{
  "head_dim": 32,
  "init_std_qkv": 0.0251,
  "init_std_up": 0.0251,
  "decay_shape": "cos",
  "doc_mask": true
}
Each number is 128 + 32 x the weight over its row's rms, rounded and kept within 0 to 255. Layers, rows and columns count from 0. Numbers have three digits each. The size before them is the row's rms in percent of the matrix's.

# layer 6 MLP down (transposed), 1536x192, rms 0.155, rows 254-303, columns 64-127
130:090072086161099170094164149174139139138124119158085162151156083131122139081186073083088116110154162122125141132112166138171184096157101086142116127181088176117079159101091191109112132118174164
084:101132169138065082121089124130138112150110132086175152158111129137116102169188141105133116138106135176164093088149106107120170108086173129158104089148191142098147099075124112172073162092119126
109:079150143139138125065099176107107174185104129095112181117073138138163121156117112151164082097108150148119136074159121181142128117100144130143098134126181111145128145208178107093116144097109100
130:099156092134087147126128140142125121127117111064147125141132094130139163041126195118119130074126112184091149075076153071171129205162104128122093121146101179145135114098127059087102115163149139
107:101105127145120105121116192133096181184155146140132109141122094163186119105120167099165129130183195120136096117106075124115142126122153048181058173184171183165100183143028113136155111160114089
125:072056147085179137127120102070165143159145182122109142138140100137104208137101108120147136127125146070129163117054171089159125143142190079147099133079157131172110149155174098124128079117145149
088:204143123114075113160118108116176108114123216116095153124112180144122117113134066128080146129034203135182151082129181111142115177139080148111125135119117129178119133106099149175080109094106161
091:117132123136118171114112181134083132140153155126099128116247100160107112114081116123086153203175141153099101140160144134182099151203118111129135136155133136108157103112085045114075135134119158
099:098156092159135124127152184131124183078113182124173152078125092130130094072082131139121148175180152109174132067162093140164218157141064108199167103145146146121163142136105136161147167126126132
099:158084161125151099130087049087112112106079176105124203130176134101109162083102194121136094108195131120122097146175069135142132179178163116181105126117144147183072110131112108104129106169169123
102:172134139122112074163101123106130087119125106154125104160123128112097159052082180159171087142114211101140115099085170097067176118171087143161126146150091132123188095185136164116109131135150095
112:148096141120103145127114130108163143149143195108084116106051099075136156124105104096085115109109158112122106062147130163125131110120107110170108126163172148161161093125116128139094157195168113
113:156209118142111144121086143106177163162184079131075179153128146104121053169091157138187153104129114182164100118096116115090154057112145164143119129126171186084175107138109126127133092125121133
092:183094068169134161154120120075149131097144108099168155134113137165104165126121114159193141111082131130128121105155137210088066166131124108151085170143126165131170112133120123137134131172143161
120:095125132152095103161093124159138110120167155146098151154107116135141106145105137123103111157139154125128145133024114163111127050154148144138061144176088113095101173113129129126082161087169102
085:095078142169093092140181144120073134106105188133196196204117107104154149137131071073116168134125126172132082141098138176154133129140167081114117148100153142105091092115170070144150123147124110
092:137089129118118115141132105170115150084105139097137181183153119089175099171118093113140047122097143132110182133137194085161100158148129119109096160134063128160111154157128150096131118169162155
102:105142156083149179179130096122121098140168106137080115193162094159132127122072116127152181168165119090088195124119129083124123137134091151168133128131072178141153106117135165108123105156127130
101:129130181122103103101104165175133107113136134130080087101134099081148100127148090149060092157159104151150105077099086120111159102149173144147175145212153118140140064125183158162108163109132151
101:098162067135151147101114192192084128147120152112097106114146134150119135074109168134154137077051136116110105129154134163204133172111103084153131089066082141138189163180116080200171146110148129
087:070060143169148126122175076152128131126118075124128122060112163127121122122134132141128152086108115148165100117091143186062087153116115161139121076108125137169137170071204150154163099116116134
107:035126132103097082170149105128149131117151173148169130158123145090170168112145166109124156145134108126117143099117157161126115155127097140115111132122112141164105143091117048076056117162108097
098:188156155157067116150166109049076114129169098178122068128109109102132143172096070167156069151082151137115116146137143171105073134112171131140155083139147116154094102116143145159156146184096130
104:124187158087157089141147107140132133150073115149179138080116121074129170179150044087116145130174126126154111106249121170138157100139111145127096120138096149138105072139162148179156130158089121
109:092105104156131126104141111119096059143126107045141133130135039100140088124140089106132172169114129120138182134137180111097126114107135123161137124145122146086148141119144147144124124142150097
087:121180167131139190113150152106148145104183135148170142117137138151121129152096136140127161118139123102147140073186124136129134138097149128159088109039097149141122118125125157151108119089174057
127:121120121148156136058151127207132148110172078113106132171154118120132064120106131152151150105172158109129159087071179136180147038156163131088124123159106171159161088130163145141129141130098092
087:062106170109114081176176167109114097159108099102132146128116140106118119059075099117053159128099143104095129126155150150133139072108138122156126146136128075095104151103190118154129122148092150
087:121089197118120101179172140115093145150127093117067091117114176116063179107092210136076124166109143125107187169106069152157131157111065122111103107186167184172128075112104133128187159091158136
084:158004171129144090141057093125163123152144073176112116142181113140145183123161082166116140084109143100118125065128120132115149103138142121178166104156131134119141094077116084141165138194133201
099:111157158154204095148081048117107112124120103123093127138112120165125096120203166115137126128135163108134098114121134186145221118125115150150140105084074143145135158160156106109089166007154143
101:082054114186093171175153149086109110142140139076159107125102099176145112098094154111100125117135135094150141097145084156097143099163130126149116144135155108156088112148091126167125148100118118
107:170079098063131152140169141139138163089146113086106079126190171071143161152098110051159125178132093108119080107134121144058066233139164114139117121150148143146122114109094156128096171093155127
093:124120140072119109147122147180076159119172101141148149116084136099136099110119140171086141146135079148097102136121052151175068134148155087145127082184138107141097123147168109137119134150133100
101:160166132081145167116185117144143141140092132077119135104089099091128104140092101106135126134171165141096148195134143148117099078140104137055102125139092114171095108075088137101136117116155103
080:162045064142090190118154081122133117058129084162124184106074118189114168158151148092126136134133200097131106155166080171160110117128167183116163057144124117139134131116134111149163143159171159
100:113085169183142143143119112145079208118174134134130122176160115171106145134129146139112097139135086144102093169105128081049173127094142136130135131070173111144172136106158075149171111157212180
099:111116114098136189128205123115125107100141111105103164166197167104145110173068124122158078159160108118140093110088102153105114130118140118056120170112161128102157178151109102127121097142114142
116:173081196139183139144129109126160132109130110062122162134141132193129076106104145144203108100142117147165151104157187131062162128090142129104105086181093109083118106097192127111155125136093089
088:191174135090167147096095125084074117150094126165130116141110108104167103154191171160083132111160129129154080138149112060129132131111096127102109057099130148159174108142122142112127082111129112
089:093217165105116145173141110122153107097125103144140080161119088159141144115141103070095152172187081137167077149110111148122150166177102095127104160172138174108120097135168080147162108106169174
113:129109144120106142065128127108119152110093173089165096101124098104153132111107114146137110128216154135099114138150151095117144147144092097145154157072097106072109124108197140117101139102137105
097:110128105086115087088165099167120138151108101120105104151160093124115139150103068197177099152162069130099127083086142147156136144115085114173172161162091142107144109144135187095223151119084129
101:180107148138113079159134128126170156144162056082161147139161142120181150123166132105107130177067163135096139151165118112112129166122097067108074113093166142127088161188143058085151120189074132
074:075178110114113126086090091126170150165080118146099087117086083103113135137139105057127117159163096154108152154111114150145110130107217103172145114157114153146139181143099162106182125184185066
110:091130123102134097136123169103152099102111144115103076173163087111124132165136160159166130116124150139129127113148139149130094161089105108213092178101130094112106162130109134123151084097097085
089:148168126151125111060093193178147156143156107078104083139160096146148170122099170089130091095158107055142099130127132152170098159160139071121166140180121146140101066148115105159131123135210093
101:103094127100113137161166134180051093162138122065135091077163135121164124111190133145076089141204112146157182133210100117119140154112163099113133102138151110127158085178118148124185113152125158
104:104144077121183143157114128235147202101139125082114176145101130060063084144101071089072140127094102140150104113140177124176155153114159089152109132138128157116105166106143084102197200120078128
070:114156188165157133164097100093092177085124123151113134143153180146165077094109079121169136160153132093126110146097194107130126087141118166118125128145145133125092085157166115139142124114110116
# layer 6 MLP up, 1536x192, rms 0.149, rows 255-304, columns 64-127
081:161126112150142101197116187157150087160103115111123116141180128129086125092111171060083094143147130180161063155169118145114137051105199135145150078131182078151092120081138082134145165134111134
100:174139096102146132162092157047135184066167178112151132114162121144115097165133147069172125114089080105112178139148101101104130090119132134121130046065135121127058094082076121060143156108091125
121:164066088089142124082102131069161143163122088044077134128121117181148148095061131138154151115177138150122115133094146146102083162107111182131167150149089103155095108108085138080095113100114110
110:104068135109118142128073134121143139117151143141139150128108081153149143115114170098123129126143132112135113130094165098123109139131174150061100146184072106131135180169124104104090130158118170
118:071117099108101144122153115136148109180143120150134121154140102155171149079096120156156122133129120150082184164088165074169075087174121098095090100142195128112054131174183082167067103126083135
101:096137095126183127208152108093122129129103079146168138104080093167124101110203174168136099110162150156143114076084090166154176142110119102087028109169102099095099111055183145066139154070117107
094:154119157099100134142154141104171142123093110128086094106115137172105145112156104198153102135141125112134139095112127120083097115189126201066127056141133130098099131145116115095134144100121167
096:146111119132164126127143150089122180127148064121117070137116109130109068109153165084128051147154152105178143119093089128090112080101129172138202101107155138148134112177098117140086117090116079
105:134114106144170119134137093156115135083084162107089120175097145114136080074104126119169101107141158146097184141153105085134097062175158143171131158092134087105134113137200096130145150146157065
101:110087134095146092139112149088195122092115113147143128090135136158076089153079131134186123085188102069110085101126060192101147128168154115176123144137139108110121119109102158116102155084102204
114:141074137170148029113127070112123116096105161140093107153103084170119162094122135147157166173206146149110152087090180126156113122105144112137080158141169102190071156109104101152123101179116123
118:143159178095092161134126124138132135157109119147112112157074134072080078132134106153113074156131099119090191137155156157171099130166129154088112179117155099103088107090076133155183145121144175
089:112127152204107109145080137119139092127107147099096132079156115145133103091129195179108073119125160169114208100127117113182080089153146117138102070169148106129074143234202076091142070117132147
123:149131098095135126131070055079103171114094095095073158111121121154114136117093113074149122113159115104128107038140081162110113186129188124165070151112160190148152096115165091108148132107095070
085:213114161165060075067086087116144167118155113155152143095060118132120061094137116130138168159146164110181097120126174129091149087182126106135119137118135086126135132138085175098141074120130112
100:177111215095134081148121104139173109119166081152126091160113112142105057145124154156083137075185105131137126109129172145134121145104143180106151173189140132062116097153150177065089110122204100
096:103168089171137102161131145076119136105101097182096139178101177127160095094043136155137158173115175146072096109147133113165090123122093191176177120122167170101110128135127117105118109185100131
104:097136129083120154172147122107150110167108133104136107040157080076153120127061140144172153119152116159162090146088086159132103076165081149183095139117109107102125121137148104155099100079164195
104:123133165116187090139120117102155186167129134128079121070111084129129144161181115095144189079157127157154155098111165111122143182131161113181083145141110215085102169133104086139136154149138107
087:178101111166112095141130070135123162093127172138156103093140108119199039142167132212130159190123177130107127105102098117105112103137114088127109114111134166138146173148182086127087092089167085
113:136127135170141098110139094133138143118153160144122158077136158092155123107129101145079130118150135112144164146069092175140154115171171177050171085094121114176141136151079153087155148156144198
102:091111107150116133104160153118140162140103077118154137104089135105125076105192147114105108139106102115163135161047127159082140091129137137088097103103121134128118110105144111122097111089124119
113:138106106113057122107168176154164162160111105106133078150111108116162155116145125192088162176106181173079158141116144162144168135103079151080089146103100171107094132134126140097105107093131161
113:080135141117162073197117066120164121101173138091122097146093123157141094110088155146162128171123138122104131101172147119113111170101185082110141097131129146158174072122183116112156146094168197
096:163169124148173076144145176167134134148089139127104120116145149170119088125143111117091090181101092154205057097185070124136096143194111087097172169110140150128120135086086099105143104178095107
116:107163120092115104117089104149134137125155128145122162074142135134154166208109120086113168091145164051103150139102093130126032136169227126099094123146137021164137180172078130105111190144141199
085:156051118185111136095160116095090111136116128165103102056109142153130150140137093161105140130087178200132082174138110064135146083148113165103088133093077133139137124163182125169181142143156182
095:167148098135071113150192112166120081120045081113126133098177107189153124086123167156133151176147126151074116129104166117127099117172084123185120140114141096109125132169104144075074134117180140
088:166119091117107161075126099099098113125130139182167224076105178172122130118109104113085117121154106069137107174160174142072148154137144129107109156110144071112164192132133069123062093094186173
097:165125132128084167174137115055056198107109119142087120121098151190123144152087149145129147117114145116080199116090121146116108135104116116123154122116064118182125126110167122139132126103126073
105:094085141116059128169106096105151168121096097113084162075111127134146127125097127168151125196158137186119114073164124149158119154109151148115157172126083121125055117113144120081096108157122125
109:098148115094064114091119108126119145152182079210128117087086122140127135153173118094136105148142129091132147099116180130157117112161146107102083172109152134171143163166100125161110155111136149
094:159142175098090120150080184158156190121134121179126135158107112110142119124106126165140154116185092198095107161116113074181096087157157158182170124135082144064084149114098126140130127164080141
116:150131129112109119160152136147103153176155129149153109119126176062078165122093080091099127185161163128136147161100095109104104087123119164127079114162113147084106150106132100113091076110144118
082:182089133115087156139107152152132137117155186130132106117102114155169144106130144162148139097097137093115158103084121130168103123077117119127126169153133083106109128069123086114083194114156175
104:143106080151110172095071147092144184094151157124090156158117098182073103172146172187083143101169174186133149216088242190149106136122124090161154147163159118139120133155190129131079133144115072
098:104138128104113097128113110151123168118155124145074082124126099201107135110107148065189168153148101140143135139150166122205095140153160074132150173102131081100060154141124161061107134124190089
109:117167102173092102165100078081156144110130157172198094102103078165082102117123077152183133093134096104083169064153094167123118156113139153178177062114124139156106162079121077138172164071151166
094:142101121185150119155175100154131130172066126167123097089198149153127152155095147154129092139134138123118147133147162125132064075095143118142076033046107145164121123137088118096104107147146138
094:101150107094115148129118110118121168169076099115189121097115143090072176133149175098120127107131170122194146105222167102091111088118165132152125131117199086119097149078155123156173126089163122
110:103093119137071082172074088163124109133072114145109126083154104129131152131153102101170169155144128106090145112116199199117113128069141106202141131137134113185090069075180125089082148154153089
091:121128126151094110123071138137105193086113130113126133094187134080127109119125126076145142185207170093169100059161107161115125159169099089142126200129102158184101077138097133037118117123097142
103:153127175083091189141103112080178134119165126085173148121090117147106107146124109141121063129182189195162111134129203100143139141114100133113150100085059119072055127118146129212067156114138139
075:132160142154160175125099133138185171176061120114175128090103191127113132115155084112119153097173154118117130148079141123141129122156143156112133152041121108150078061109126172144098100132149177
098:070163113152097180075141140120157162101157072128126087139049101124140087194147107153098104126138143104125094125085142134171078092148126154181147161087132140090111199157093119136132122106129147
093:096161129099156114134075093118168086150099058176080089156130090060146097164142141188124115167120175095130138128133109124157136120136145085129056127101170133112149145137209095094147150142105117
101:123123132115075169153126141152143156149076112100139091090229152145091083023144148157153112110142067052165169168131145115064072141195142083109059134178152126099120076133137146160137137197171169
097:156132067097147077160107095091109113117066117119126127111148154132132087119171120120136108110077123127109088179195174082132099117153081163223131126111113097088079144122136145131134140110115162
066:114130065128152177143135122123131103138177090122230088121107118085084161119135079043086158091106167185116144082110121182138143230137103113125109165136142121125154145190168154123136121162171125
108:160144073157160135114060050110135141204109121106096198137122084083096124137139127110113113175126149139119149101157159122136122117155160113146075135103136158140077112147130129104193210143106119